{"d_model": 256, "vocab_size": 8192, "norm_place": "pre", "attn_scale": 0.177, "bias": "all", "tie_embeddings": true, "init_std_o": 0.00309, "init_std_down": 0.00309, "lr_head": 0.00515, "grad_clip": 0.5, "final_lr_fraction": 0.0, "train_tokens": 631700000}
Each number is 128 + 32 x the weight over its row's rms, rounded and kept within 0 to 255. Layers, rows and columns count from 0. Numbers have three digits each. The size before them is the row's rms in percent of the matrix's.

# layer 10 attention value, 384x256, rms 0.0489, rows 43-95, columns 64-127
115:083158197113104125143156086147154135126151146118115148175075131108112140116156144117145122071113123071121123154167148131111107174089120146143156082134089125139142150224121174084158126163127150
100:110064076122190117088174162206170147103157094183076053147200116130116123144092133156133167163153130104100139130114089123159172099135192171138069131132122152120178081138127179122192105121126158
113:112160183161104169106111196084110050100164154105080139131097111064109133153139124144183155094108132095107142133154111135120087136093137122117134178120151133156110124087094096155087139142140142
125:108127093158144186137102144142072148147173129119170219145148195109161124163148144126120130087096109148149087119099200135125113109202122110134155131110102111112122068107117081144077101097128122
117:133081122099180135128174135176156202140114167127169180103113076159144075129062143073091141170168136131141147129080112132147158146102086169131112131125136099133078117111169152134128116153125157
105:134172124142179104140144140125121158135151112058151174146148122087075132121118147162174062146112140126155126148131119117165105174149108166086078131132096123162121076158109128155054121084151112
110:086102146132135075090123100187168169115105103162131109112154049101123162134128175076139116202156107145104140167056111105133155165075155152130093114116135141141125135209121130116177137155123160
117:108094100108146146111103123224190092125145128143123059108150143145124171135126145255128092110083121183157127080126110177152116066194153165129119120071066166116136111107148154135090156092129134
117:100179116093094106117134077098113109132155130094057095123167163075075168078090084220200159136184168106052136171167103114130134132084133130156091140094160125108175091123153163129123113118137119
096:151150150140128166136113170084107089134137162071083130079106118082109111125132165147177143125114146100119178122140161132127133110102115098114163172121138140135095092092131128168054131108139121
099:103113097198140098143141096163157068147138122109139125170202122059136143148119101160170172130145109146149126146109100129141134162152140108137105117130125150109167150175067137123167119150127119
118:180021048161112167118059099167099141142113122139153152129155221138166130123129149162102167120134150169188103138105163105142154097189122118149092108130121151100096076089083087115129092117134116
131:153080133142118145142130128115108193121120119142162100167099170196147070109136152098011140111100115084124117112156211132119150130115054161140149066155110107140108118131120153123173110174141123
111:106134156143087145112114101173173113108102105095152149160149187127049182080198120186086057059115137109157095126160136145107092162146129112155131082144094131111118160158109162065116128147123144
114:123163141130108127124085173125126087105114128100113050097142123141082156112087107182165130095086167106158156112141096129110115138130129075168101138143133132117051160094170112139073135148134109
114:152134152133144129146145076108164103155099155115087075098075119061092154124088138103159137150189152118100147109110119098050140139080120081147142141129153100080136212052123176170117119108125124
116:083178221116137109107132109103161114138113101116117061141086057114071118108122123080101083173092129091080145120134094096064132164095118078127117110117144104156120193137175149172142129124116138
096:176129172052086175099136150184093145123128147138151213091102094216094106140140112156103031161130115166128135107147157156168144103140154111160147157121093109138126095075141210089093128116118118
108:112115099124167096156101103183154090163165152139158132173118167110164164130071124162114173091135099154138117119131165130156135104164104133138133098108111163121091125165103114136166093070137095
118:113109133106146125086128131139173118123153145152077091127164177177153127111108126207114108107113141110114090092162108161180134099189212159129101147102161160115202086138094147067188095099110164
111:133115114127116136100111158155155101164182148202146159154125130120134117175165148086185113152116089183155138116107164078116177078151154121030153135116143164121156068109113074132123163106124111
112:134110089093080074108131085046064142140121150094129205145145098075106152111116109016080101163136167130106131178098094130103118103113169128147124163064167124112136128124087124107175071130127155
107:176146079099115186137144155122155124114131147141137148158151182143176163104115154103093108093192152142085116116091046149088135199153160102184103159120139133123148144126116103101103132130132113
099:137153167163105140147098098155118160148222073133071196122127165121103179169123106078158091127172091119167146171149148154120167095201113135110154099060180139122113104093109064121124145090133132
094:151118145118114143142125115095095162104176144125124065156163123109173192079135199090090106061145117165148130123157182117117097089183141104087128128063122109146113101154085065103090154149140142
106:160151105139120120128126105121132145121124126064150178091166094104113090105188102128152097136116164112140097147144151101163062071113077097134070211206141145091132157071092183133145079113114117
101:158101089095132155147127153126116108096093133068167087151173085083137157141107072245117104117081135167129138136112154099126100141090146102167083115165128135146133100204119141134096145154130130
108:139170105123114180145162181057077150135160102104170102128082154109081116101135081089166126124140092146099123168112120184086126150072118072081110131102121156131093083152121102111033178110140178
101:113116126123086031139142078139113105151204144115136150132168162171157103101103103097131073168126135111092102074152161141105144074171110158109120140114152097122164152112117167137160148151107085
096:139130197110106163115106090178095138110097147152119138105137157124145204135111071178125085156128149122121114114154138098151118111148159110169081061087128136144147169191109115148187129122129151
084:126154156108145133109153122184158111147108113140130127110106101151152089126122109194164162155123168124084150123140119135140085159140088130216086141150107078129141181157159155149119162103122114
098:119135163185132119124134079090083154183096112163112083141141251162147132108104100244099114183112107134110123146106130102147118142134104150150105074099165155127124113118093110109146136129146139
114:113079147176152098077131062086129180168092199167142157143196121149130107122132085139053145163148114114086129141144073059128127156110114181147148130091121098150148149169133193138163058122125146
107:085114182144139100194169118130115189117119101119113127133166129109159131139111036083119077175082130116094158140107131132176174134104166164152155082145151108129147116193168161095210126164120165
095:088125148183144108120138150183145119151148198153128190135141164161192116118100137104099136142109121130081134083130087114130167166145173211126152105135105099119193194088105169119190114154119086
100:175139098180128134172151124144175181099200112110090196100126154111146200120138142083124086141167115104071142180120131165106188125139194150072128077150175135136105128171165091112182134179151155
120:110121125121133135112104151133088114126064147122099108130109057072087160136180151174114179110113147134165137184109157089078107155079117063159073101117105130145100089223164127150084121116125127
093:133131112105127159118115120070057164164046160111147130173111138099100124107166115175111088132141132117118127157128107106113089143030170089188098121150166152113145107170105141155116117089139133
099:227152171081106131132137098128122123123155118106129147102138162133139098175179168095184089149143127103157108122148160159146119112204066096160121156179161128133114085067148130157138157128135099
105:110163136107165097112116144070172122142139123135120130117072080084096096182149083146138174167059132126174143143162173093137141049111095149062169107079106134134170146143133100135115124121120177
099:143140122137132147117130175124132095124156169150152121126115143157121067130129157107149106142177135137139093080124094170049105095142096124121131124189137121103139128062157171160067190119117096
112:173169145136141173118124154058127126129145083121129100104053118084111081125200081149161136130146121134133114202110161134078077061066097109087090106152116142109096103093145116137028141099149146
115:130108134080130172122131165197087116126007116097150036114107107096094103119120186191135131086112160139164132111087095100098051141112137112197134164172112122137115094100133139149107180105146122
104:138179123105142078143142094118126137125197106106111139136130125152096072115149102079149173137114122093123164221128183187178138138130061086079096152145144169108097123086196108100159097155123154
105:189149136132113204158167123072119198118128112118118168100127139099099156123114148073132118185096116122109153182059090166123147159118058070082096144152157176098107112116146081126156029124130111
107:143146125122102135095116102067142133165127133100115168124106160144083113149118180206142103148106164151121112154105113153108101086160127137128101087154158169145118153056061138150104145091124105
092:109117141145106086103095111121092124152111138182093115118075081114091066092102089082146179120162128133138135165164090188105113171118086091170126153051153114123145083114151108163138111067112135
105:046143089073088111117116125159130089164093116166116113156117118152101125135090150152078136131130154148130133087125100170128144071163158141098169079115132131120070163127099143103137138134115141
108:124123120138126120042135092094143144164100166149089150128127115120145137104126121164049140120071148117113142160097136140148091134153062107121071067134137131136084173084166093157141057138115150
103:172138169123095138113136100081080169154176100113102125128074164156109105060110127095131070149140121114098119185125110241087174121141086109113125114111158176109082136117152131117078179146130156
101:180143158121123149147149122181117106135073114118137196115134193134122216153151149147180121166159161111099131112152053109127144159134255113158181164178169130123147116175100118113130175123137108
112:102087106114156141126150131119122121137128193129144198180196156154175165120203182088075135105150081131060138152113109112056171212142156123098174102116135102143121115152185141159116114153116108
111:108137045126141158165150198162139090099089187107162130146143127145183135139077085116145171127140150167134136079126077108115132184095165121161130210133111130134133123173034142151090133141115116
# layer 10 attention output (transposed), 384x256, rms 0.0529, rows 43-95, columns 64-127
111:130138130116108158135121136096119107079178088207131107135168137060157072118170112148126124191183211146157137105119171128136104085166141145142102119161101142145105143070088130184130134123200161
098:135115155143146162165073147094035153150177158117142174073097133110167168122139143102154089083057114098128156105205139186152080151121102050162109102095155141140089226156160094064079133192139133
112:086099127102159132102095099148159139136078138127113130086182168131150084089160118114151101176190113108105110119106150077156150158115166198163145136093085188120138083118156129129124153066227114
120:145184138104161076135156122142126124099067171122045081117153144198098091137120083065108141096108171112164149121111103060092161118030157160133173097152131166161190114092128118149104126132087132
112:109108172156103114193105128093089117164138188167193116148123079116118067089157126158134073068130124107080147117133026160125096127158100054123073113140133109110165109165153096116139155119077133
103:160147165140072081146155115145173091070049165158158085115105148197156104140129149130083119107117058152128139096097104145131124154143125085120154149145106120106136241155137130137144074144105171
107:143081131156118145173126197109102090161163151149165149117137113152197105130124165143131110055074059159175106109173134212140109169159061047140098136085154086105075181148194104081134093127112126
116:114179065173135115103107190154121170103080129080121201107056126071150180184147072035149121170130135155106142103127147076146109139110116117112193126121151133166074181178141100130175105143148113
110:118104163131164118094096096139185067121139121090148155109098144089145154150117187110134115116099136130154143150112144154221110122149145117088152108146120182140112155085064126165135129168237123
094:074124142109088091094098043168199088134050104145135122117118141124135128119167120134115110142189090130100109159070075089196142160149158171123165158166081179120176119109122149145147142121154150
101:140130164118152119178074164114087134117168177134131115042140161191174149157122176113103092094099069130156171082166211148122135136143116096146143112129108139142098196142165086100073110171178139
111:154190163109179118147200184122103127156116162086089121125077135174109151191142093091121183128087057132104154111141112118094117140073163131151189127135121099171119209154160147146124111119063144
126:162140146101101160147165123127109156109111080146128089146095110098100127098167073168142143185157195107114132130110078141075107064100126129184108123171134103132145086125115162137114159104069153
110:181183089177181184091179176120121189125128077092099107181124131068111148114094110093125172184101189183126097124117212085092161075128152141100138113109174125164103122100161098166170110093132133
109:141136100137150191088125116107202222148063123042154102137130092098100146145132114102097147141165098175087101174086174148127181138133140156091134157114139106109133094110179105099160198077154143
110:151105098153111139086109123104148145132188071123171123160163126097098199122118137217109145121147136117081125168111125152209078108182173148097156159152138150152107048073078097113136142129143117
111:161068076129089170129126104086141189102140053141192113150225082115157139087088165153135132058114161153132076157119144164133114102159100125108087132117154123072133052109106077073119200136166141
096:078147084133130085107140126136134122166125144104117166195140130056082108128103086113115145121070172122075136130115092111122118128147135132049159080142149128108155095152074103139190109112074066
107:139165123111084110167108101161112117083147150168117105081139138137151179165176191108172137098126139171177163079115125120129080087147118078102142132150158133099147201098103107099094142184071183
116:151156115111197148138064181167078105120190100102084209110122162114168177151132119066172120141100168101142143147194179116169119141072130131099151077123094177135072152124096132173103148160192081
112:097150095120148137156152189157119112142146158154093119115146160164142132133112091119117137127107081111120101076131098153123087168114145134168135144114086095145152187183135117137096056146094143
118:065151173118107082154139097154158103159103108153092114161075143131133159092112171137150080091086137100127168029188128156135187162112100108132181135170090157145144064057123128165161083099181102
103:090115175140121161122132109092125169119046143102137061127140152224078153167168106167166111170173116129150144138193119125149114115086107094118069140157065134101117084128181178135124176081132112
103:148119047104098164189096117164168064093151111129145138180133109121194160098109080126205079125118144139123078120104130194151124072029116126116122109188083080146154148116123138190161081135140101
096:118104094079137163161144069132145141115111069127142186126150173114172214157180086146129124138059094131127161105113081171165200174102109140188151134184136079149141108087119125154144072110156121
108:073061168153143083114102187058141097160108111166100112187079127045091066123053158108168129124181147070043131086136093115090156130119143133114114121134168157166085067134142118121130114082133156
101:135141153094131055102142087124141150157091107141083196155113123125106095145149187132123221149122137101126166116132168062105228163127120194074156129149139143172166148161130059096139137162122167
107:120150138087146090123170079125150119116122093132153175183134104150176091112050080163149173108114171125126099140118150098117177129128157192166166130187089126121154133144101136158154133121208101
107:132118098213146151057087231119100198162162162138093114089127092037110173136121129120124083150125081101103094159117071133160095172098112109127126105075152133097114125144141138077134113127140144
096:052134086101155147169108128095171083198075121114100118184134132180132093115140155099144161089160162124141134097158100125100129072076131113079084132154137132132129072111176145145108077120122135
089:084137139180152142106108180128145100133092149130143125138132129155075097164094134131169157134206148147135126136130102059114126076175167142049072120094114164145135126174169101089092146111078150
100:083080160076138127128098120125162053153096148123135149171132134178131081113170166166136166120145160115202066118123184139113143110132148106140116114185082103094153140086100145119138138138117139
114:088157142134131094145129103164109051133139176136092125135071112103119078159146178148090159117087183101184123049144138098107098121149142096103097081103117157092160161117145061094150117138097123
107:127180101174114159135097099181157091135107158144142168177085047110141124129072146143123147114112173077164122132132138137093128139100148106079136131163085150123170183169130077149135072166115111
103:151115111177118128106065187142093200143188207132112081061152123109116169146143114117107085114134060147137162133150083139145062143122119052108114133049143116062094130159187122119109131128072126
105:165130077122090152114094090116123137124140124150158116204099074103193170147150091151157118117115160083157093110120141137176170158036106137111135143144105117125127131088162157182155108115165093
124:147168148070116081139174059124134102113091087121141158137091108195149115133153184152078193104060168137160185096164142100127188104139113171086163131132148179153169156112117078137133147166130130
099:067146188055121083183194064092172058178054094148102156196071123156096042083075164122132171095148164107176115085158150121090165073169137154135155130168122167146144135114105171133167127100154131
107:110094085164143163092100204102176122132123105138137081132110131080100102120118113130197074159156142115084096182088088123129098118097135138109101127101153125144126109108125146122119112108108144
105:138165118135097080123098105103092119119166072127149099112153146129140138081135119083112104112071097164109151094118103110144128152184155141150183158121162107135090140176094093174149108125124119
111:103109109163141133089150209098130173154110120125124132092138115084070116131072086102138110150150104149076119176109044093131082121147122126137106134040159145113090118153150155085152141112122138
110:092088124073107068145159114078163092138126048114146145220128133115125082084051093115155147117111150115098112115116110100114182077194131196174144131122172128155108143135100160159172119086194119
117:116141175097137146164204098146163117114080103112117107122129181192038102079117139154109148151184122176130152153142163108139159105179134158158134156135117124151092121142125187070110138122116160
107:159100149133117118094059118155107073095142071168173151141116115101187124183075110151172111107092161095136145128120169139126160121159095105117109108145109139140151128082101087162124130097199131
108:093053137112141113120114114056167079119104111153160136191109132146206100147085111167131161055099128074114125111109138144089142107104155104118132112189093133125115078070091143174159136114143147
101:150064165105084080122122180122162125135166136111103061102171172097083150056182169142104067116128095170123120119134139158134113071146094127200134137107154078116049115049119173134160111134108156
097:078166158127163124157151080174136043135081100128140141162091116141106103124068115099157116111127174163139151096146109106149096040207166140090102097118079156138146139115150155081133100138141118
103:150141154137112179178140171173115135166128151121133174054133152149149168089108112050148081108126067174138152144154119141104112103118114093195122141139124143161139114116140113162154145114115105
111:108084176073110092141114125140118078128136106122136122129148146176119107142177185151102133100102142113170156082165176126117140096137130101159103117113137139118136104048112066131127157128109130
104:110135129101113134118130107152135125146147100113154117197114103123138116094063091168126091129104122108152064169096114121161112116119165173182137114154096073099143145119106169103160116112196103
101:125154097090108160129099161086178143121122185137109050168122112173110101100139141150192124106189123112151081164127128135093126101045115147103106119132125150126131107147194216166123133090086134
115:154138102128106150107145112126114166121144146158116139089100057104135112149127107145108132109031165100162110124144125131101076127095120111122103111068126191099208161123092066094147135171101101
110:144106173143168104065130168112088239145111183148132131060188130143122139164193176127092173134117081139104165142147121107124125212125137128076142133126110114136113101168154138138103155148073148
# layer 10 attention query, 384x256, rms 0.079, rows 64-117, columns 64-127
089:122123106145157058142157167134095137170111157110197178147126168179085099127122089074169180111158108145119109088195131131151132121136088123122131096119135112169077154129134132207134128099092167
093:093196107146057105173135134112135074098161161121150171115069111131140170105122090156110138101137167145186095145241146159149156146164116088108136114195195102088123105146094116110169092128129125
076:109072111098138144090153055071135085093128086121154063139114079073131097095119188179116121102155143124142089157107138109118138119123135192199152145132077164108075108185167134125130092082104136
093:080128143119110104114085155201121117128152143118134180167128170094148164078147165100117148139145195087149145129138133106090151141086070126128074123128152145182149113154116122150172083152165111
083:118113187101112161161124137129137098066066054127162080143092078065133074129133185175145103094067135136125096156116145151126061098152160120133077169189118108156122093082158125108120111135120147
098:177135108075083132112171116071114069138153044119195150153153160142128146093157146144185076120148176080076146156097139120144134128055140159131128195162166061165141105098108139146125133157148129
080:135084149101168138111161066103151110129148130108149151140107114144089066104099106120189190133158160159164093159125155133088133133141117165204153078125113157076138148123108134085104109024102126
101:083116130150156112147085135204167204088153189085109149110134159171091092129158088096121199149168175120150127080128159098108141114145115162166101073123087150137192109150107156093154137115107127
093:133119126135067117064149104119079087120141114120101127094112135129120188051114102135170102099104105139171137156138097129205155135098153129138144130163128170104095158157135093131107158118141138
084:199148131137161179112225054068109118093095062146123106161153071153062087150097097148132075119112105153098109139119154155122119127120201130137159103132059132091120147101148119102122165078122202
088:115115120154090103116121159163114115171121115130098185091144156139156178101151143111117095139082171135092168115080108102148114123118118119091111145104212104155139149125111122131140112216199121
079:052139072116071172106164120141125078131122069092102119100090153117115160110114157163130045099125120097124157140156117131121158060084148105092172147184191121124171133113087118060106136172144139
092:107144162104141143175193147199099195089116147130138166155119179166086119141222095083158156149105107149153161099119160124174141204139155180157136168133145103162163087123112172131097173152129135
089:090111151188079081094113139186122158148163185102068163132162166165121163130138116059120151173105177134186175089086135107162152158112117162123126098081182149115116147163093127137088095190174141
103:134146110162121146134159129117106169178134135123108116138162185129131178125144108106143106143177033083102148120138096124174135172125151152145181144105117137127096128157124154174154154094091130
098:158094153142178132107176070133095156137126136125119139145108103108089072110132098122104163177155127097111119112097153130157112152141159201144168069091120130151108181116153149067144107070114199
097:086109140096092133135193083101110063091119078104144116155107117072128155096145141159135079105160154069112157149118147119146127122067177170139155178180114164108153110142093147099142130120100152
088:171114085125183109103124179183098145207156139163158181132153195194111111117125075067133173149148120117089127096117142105136114147079089141129109140073112118155101148132152125196117153154148137
093:122104127135091125123158141143134143111104080181147133163103135131120146064140138119193170120089139187126075160164201105096151167140095106183171124132178099109081089098090143152171160121144109
098:193202107126121114114121102100128075143171169160129176161149092114163185179085110114074125140162165089140139117150119171090125131072142063070112147105136109108134167139129099157174071098140106
097:107154159136142133153112153117149137150143170160142077152154138116188143163134109135088118167115089080120140111112106144125093148155125124136093119083133101158116144153148179152176096128118099
111:159135134076099116069152106146159128058111092104169139113139124092122102101168201109138120167077111140104106156115157099106163168067127098072068157187076178120125130149177142157087174125149168
094:180146107090136117149074174140136109136181167121146137154182148120129109145110103093123140151137187062128149088128134130103105119041144096088072188104092164130152102160113111181116125172142121
088:087139121138101102117069134141154122119113175167117135124062082069132137141097177152080156118125112146150069140211120133074156104156074097094158098120131128104086139161131109142172055071143094
095:122128117135161168126140170127071105141092102142104149139144162189128121112089140139119046141077126101048188139142123167095115121148135114058134087158177089170146159107129139066138139126156175
084:168109156104221139132094160151124144167141140151199143119141138156122053112096080109110168128189138116088097123106132122126081098171110178142073131100082096178097122079179128141131110085116134
093:158168111176125124131146098134152100108104122115144182106138075128142133116076136155092092112148230117088117152094121114110060099135126141077116109119152072172146164091145092098182094149129133
093:097143140159102124116137178156097172156093106131117132103137156100145149117143140105128099136074079131102165103060101100209051160139143142087129164113144132171093132114139140132091161194111147
099:160183141138064074110161103084092162116121164112138149086135083068147194132180112130154158156169108107088109115146064132180156165121151110100119162157191097110130184106111134136097131141132110
084:125124104151065091128096177127134109154150180122086134084147179142151176137153132095118133122092142142143156100114100120145142120125094078111092172124201126101122125108082119172096127213176107
087:168162081186142158120138140144129147177107134138094142093144157171129186142095097094123144139168106149067136128110125117107084145150144103095193084095137130121123173118097099126160179149115113
093:166114122155132141112130119100118134150152149142066124100156156107094124118171046117153149147169074101081139124127135131136129162085138190217173124089086210089113138149119130139140191139134130
105:151143128204165165125143098111149114135101123153087070099141089033123112170092111120194097169133174103117135139091121092173038120146146153039114106108069165173134109128118130119172134103126166
096:118171106149128126173156107092176187087102099115137125121150077161129107129106098157148114158113174102158194114143164127125153061111124119103176129121165092161104123076128177124157115127078175
101:088154175172133145127190119147085146080101079151158085128158085078141141126113192201138134031122119106166135161156068152146090126145181095132137149119153141156149183140152131146121121134134102
081:108105148159105124100113170144096085126143098118135122117114131086115151088170150139112103106129078149122129091152073165111106163147122113138062139114162174100173180165155114139093146166180098
081:138173122132191115107119126059142126162088158153090116123084075113131089168114116161160141102115136123196101157110144048149144145127098118131146124097110133109098110137170091152109048090088137
084:167130071141141132135184115066096136051122082116096134147136152178089161137160103180174150194077187163161140098134198124084137070043172123122161078107144094159112130126111140156105152144117152
096:060146181055115157205120124142140175178118142114145176119141151136153110095126127078063145113138128129065160153133152162102144153067148128118158168136119120167120099083140131126162131189156120
107:157116106129115154123136097117168096111126124109116054117102142099090117137108099125179158171155142110064093192179157071181111123100143163149139143140082144125153100092069150152157178107148128
065:123153157122149125140112093105132116160148136091142132148132120151126098198033070127127122099105070063089092097162137146127103124139130116105169129125160105115114155108198144074139118093035129
100:144133184062122204137167113180119118128107067126110039142089104097112167128138191146092091062117054142125100198113134157164133162111139112163144210162154125114109154113137074109090138164169078
098:090114168108204172140144128148123150146073121151073134098063093050145138135136161103117095084129152147141132211063151097169118170109123130118114143138071142123115099115170091099095046163152121
102:130109138188159138130152120137145124189129118131102056088150128038119136133071118156146081159103121101108125128090106151120069114197159136071055107115125170111142118133161113099128106153135137
098:119134150151127118108119119124152119133090070150114130122179095134106107097161177164147148125146173081129168139130165045077156082115079117147139131115191104173092158148149200157144132140077123
083:139080120137090133109132153138110151102138134119116139116113121147127169092199171132099137143122194182140175153110146121122144121100147136164083106120137134126110128136095112150092111197231151
111:041086108149115088152130093121158145150132200124155115098175149097104141128074063141131114116136144111128151149107085136137126132133165123101080102170144207092179110144132159112124172136104153
104:164150084159134086122104142129102160070144105129152144105122066133192099144069055133117090109092096130114086094179125161163086119234123161111139115126153020142111119110176147144182128158115122
092:133102124126154124079110118117159185162114143149079139109156088166146117121155144164102163127175156140142126090017099114083176160099141137146085128075121134140185104162129128127089092134098140
095:146126127163119067081114086112131122133147146147141177171180121167123098127132093153133165119116121145167082050132132107082144094140094128127144079081134110129127143158160140131133139081033162
102:147106209109123188130172137124084144110093062088105147147134170171155159145164164106147138168093148156093103109146176106144096125090207127133190149145110088146107120168088139140125109141126148
082:158145179134156112118126100087118158128132129128135154166142107151127104180080109142123167092100088087149086105159146138107113095130115107138187096089159075118074157155180094115122115080040131
099:166089163108099119121074116203109138081185128152176136126139109113149092103134148069115139104115121157118095119109076156195074134183140131124151158143137116127120132124101062098125115122111095
079:147160139139175126125131097104139116100120120122127124153120084116120103182061105180139098088079083093146082124132121112116104101156122094130154121124166107140127140122205129107124132074019123
# layer 10 attention key, 384x256, rms 0.0754, rows 64-117, columns 64-127
092:162128128160043123097107106116069085130161181128120139180103129139144173143097096154119135146106151132095053133155168140134181113157126178117149139163137103128195103125110113101203148141153078
100:108162129098138108152126143108081143104127124144134153144140136151156115114096156103156107128110122125175176108106091080165121129150066062126116146131188184159173124062137157140127127131122110
085:149122151198154115096106153191179183163134157191100127122146136115164172186151153072105141148122131126121108121157127108209148049213172159141125078130094134111141094125092137121149121141126088
090:175144133126119109127113177105116117148131117076170129074105160176078068094112147130116111126135124137139127111082107118101035120088147140141136150138147188109065096080092118172131164142156148
089:120147091134152080136112147131161183129116207220109152128167107108141145232124121061152138165092146139136139086169087106172174128164117191158155108090127133125167137150103121163163103091081135
103:126109160139208138153108145140086214121138238139147090103124147174155126074101139096025129105102087115116177104205076151168120128158143135131141105119107158137121088116111142134120115131075175
084:139069099143142110101160101131150178125138145106132115178185116096177178151165151098147133110114142164094111105121134129232173087188136116143143102143104115118126130178123103122187148139063129
104:157091099116104122083131103118169090175101100066121173148125119112110181159178162097203129088174184113141062138048142091137107139112178120118109127135160158132120186110084109127141143131166162
098:135176218105125152143143119136140142171150100116119083106113153184186115086120101132038124115102029135134153148118140114085154127133128098142166153068193105090104139109173144070036121136131087
083:110118104145139131181105119180157143090189139167129153122175135065154206169169126119104136134118091117048152089154111087165147169136144155128107118134140050105145174140160145086113110129064119
097:113162131121139147167132171117127103149118090111154106085125124155127058080095112152108108109104097117160164137130132135063062123087105149134126140122141127162073138115112125157094142134160159
082:102184103120139127139113151104077152111118129148142110094165093164147079092101122129090104137068071146188146114125149105052087122134125106169121106077155139145078164068139170177020101098128100
098:154151143103136121154189085119162127104121121152127161154143073097099106137121127126130112108172169086090171166040104117150136135104157073087098204172113147095137169125114157129149060151121166
093:116128141114126166157165148114120127129110032083146112094101081143120052059117100159130100115143092126132152164095148135082075120081121095104094168177124134125089128103152108127087148163221126
114:133172176125099154102114097130063110114118172115107098161106138128133114142124091187055130142129162101088114168115134147135152109131179102060132134161081085090171152116162158054097126165157103
102:127075101194149144119122107169190122142131125129125169146161143079122162145182151124125105067177131130048086137077183106097158125149135175138094126126097059132146114165079119097183124180170157
102:136193120145197139147105157152094229119102229144111137103154157147187143186125121068084146114076100119156167106131119141174107118194187109158116090090105156112130137087103153097052117135105105
094:167094177124090150141154116121099113119158104076166102132092153128089119064124120193092137123138109099057110135147114179078116117098134133125105140155102121148123107157116155150201142158130132
100:101075153098131117184106115128124152099203100101202129139169160099131067110067066205126126149127149099066134117118060183193168121133101087084070150151124151088103129150125135126121127132096158
109:124083083135161126128110146118121121067151070073114126098105131141047128104159204142137112112117101167135177113114174104116062171116103115120122147136114146102110041083131114127099154120130099
105:129080102147153120097111133130150105108061120105122173142069092119069110116107190110148109148255212118126131157091197114065116098082108128084149166163091141122157066135102085153115114146157128
113:182222160133102101139102127133197148169162129171160119123109155149186146151119090092136146138107078129162129121164118143193143104128161199186149147099213105116108087120121083134128155109081152
101:141104131128157157126136156127111152049142106100107077077063106161095134120132159158138144098114128136166155126122103174136013143086149106139094119133088156116094089083158118151080132109134101
092:147136067130052084091107169078122053147146093158125171138154146147092121142127179125188097160089130184199085126094147101117118088122087151163144132131153147136109120106120109152158181128154097
104:106129076119124130158084145091135092125121148094169152108126125133077109083142143117100107099107112129128111117130156106027142198080128126149132140110157070130063206122157141136056137108121144
084:136069125108146122087122117126126117146133165121119129171124156103093193141170161130148154119116180150062091095163102131117180136106152160139169106139117119138147119170112138140229127130078145
101:106045118107188129138069174158132144232103121126159167138132185090145137095149181099146120129140094112133138088180151076123113100169112214155141103119127145205119123129070133150143140131135195
100:113199170118090136130130139114138105180118181173120120139100126149147091127112089143110144158170134073149133159189143174083168096134116153156131150102161090166145187150106127117104118157141145
106:139118160120170151108156067123130129179169144107091138147107133160155114087166143112087096085172097138130125132078170168107159122137141142145141165063127154105145091170114099033118142151159169
093:120188159086113175168162132116085111118119068098138088114100128156123056052085089170141106132101089136162168154151101169101080130084119116112125146140131151132094129105146127155067162117164136
096:074065131068108135126086141108062056170180110098152101140127156099117119073147128180080147136156132086126116125144101147116125153129096134099082134126131062158113154148152127115109142137150158
095:104100174087124159135164109116111138149148112086140088101122159142128155125159140120047127115199116105128108145031105116071093098108142059103085165114144097100086151145134147098094127153169150
114:118082222155093165103173162170107174087119060146151095161098063193148122106170064161110142146120105107119157133147118145133098148106145144060101092186180108135121113182136129121112102107087170
104:136137152163140114105154145131106129129110176133118119150120179123122153068114119102103123122144097120112103107148115154120118169097142136111154111161181116115181135162158150146180090096086177
104:139095086102058120155092123068146079187097199123140100131144042109116157086064095145095101124144131129146118176148130070119127170117095107062165097131131186089134183115142088125110121145159177
088:136093082067078108169117113112156149138148133129127104123130075150078090163097127145154128178123152097151169162141147100121152092120087110138109125084097138183093137096112142138091133155187121
082:099181108167140121092149109053091143123124112120114130122137129121176129096139120113134113132162142127135135118128077211109159122170123138157147114160186122068169109143178120112158115122055095
086:138136148131125082123153126166094119126132110181122145097117109121090127125102118108181109136150107075101100115147160112150048121092140132103170113127148091195114136133113114106208099135127135
098:114131117100138173156118191173111068145088172158143098117138187167144117128158200122164158103154112137160136126137139144201120201152131143107088130140124107151142102124059096150147138115172119
107:112089205145126166143131123195137180093137102158102114134063121122145122135219043120114172143128130176161106111158130171122090141143156135122112079158124111060129084130165102100066139111109120
078:084150104134158089118104096090133069078121169122120128148143164104151141148109150103100120115167147164135065126095145151123176154159081105163134175114111121046175094143121099138116122131075065
103:124145128089137153140086133099161087155108130127099128137168103080139103151173146120081137140144151161136061146160140128156131167162141129120104143156059134069107157119112092142102116177166084
108:109181159111114154144111134084125128171131089167138113112139120148164135152185110160100133152185100124147120125124109166192156147183113180106150125151151128077083127113129105141111122109135099
110:109110154096074126127115107152148126120145067145153154167118101233108138134149108155144131173196134077129184142143117127142143164107112126118085098101189139164047111168118149131114142144107154
104:128127101152124052110144111097108121165127163118127135132110132102124130057112105131116124153089137093147111132198121170114127125135156098113128093146185158189202102143136179173176104115059141
093:164095112097110163160147161149111167156114115133134114085090121156089076117126123128149121139125114109121184136140144105123091121090136132110143134136146131209063112094099144140147135136194164
116:145062171143125160137136125194141147147133176126136149148109219157178178178156126144147147176129110112176188131087101121131147147169150186120134069114140142119103090104148108098091172111146180
107:141125144143105119087129109135172129108130141166137078174126065130096135107094117099059083124131149171101045148109127188110166097087088113200134185099107114094164144156153109160143099105129186
097:140154096135120116118171064095135153135126191106106125100174163147157155104139118167156134158074135097099216113121107123133143123137171169094144064148179170195168119090160173134193129129069181
101:084135096160137062096162079050122121104177144099125160140164161123137148101056128126115117122105145112143142098123128136112150083155097091145135124125179146143180115162146155133152148116048118
105:074197141130170084151134156167084084084171073157125117124115043106120154132154154082088118099136128111073093097148172090190082215105129084062155164115131104124119146148074138139179102163119142
089:078162068118151048114129081036128065107133178101125140146150150094170128117086128117117122116146142153118093135111120143110165137160069103157123135126125137095179129157136135147154133129047096
101:121140132117100108108146142119131102140158168054144105205135094102127100125084112115091134090121147218128108170149092149116134071111101131141126178156068161085183158191095138134057146119161145
091:107162104136136069105111084060128090107141143129136128177138147099169129120088119113092121134143140140111085118122131150114160125182100110144134140132128133066174131141141108139127129145077080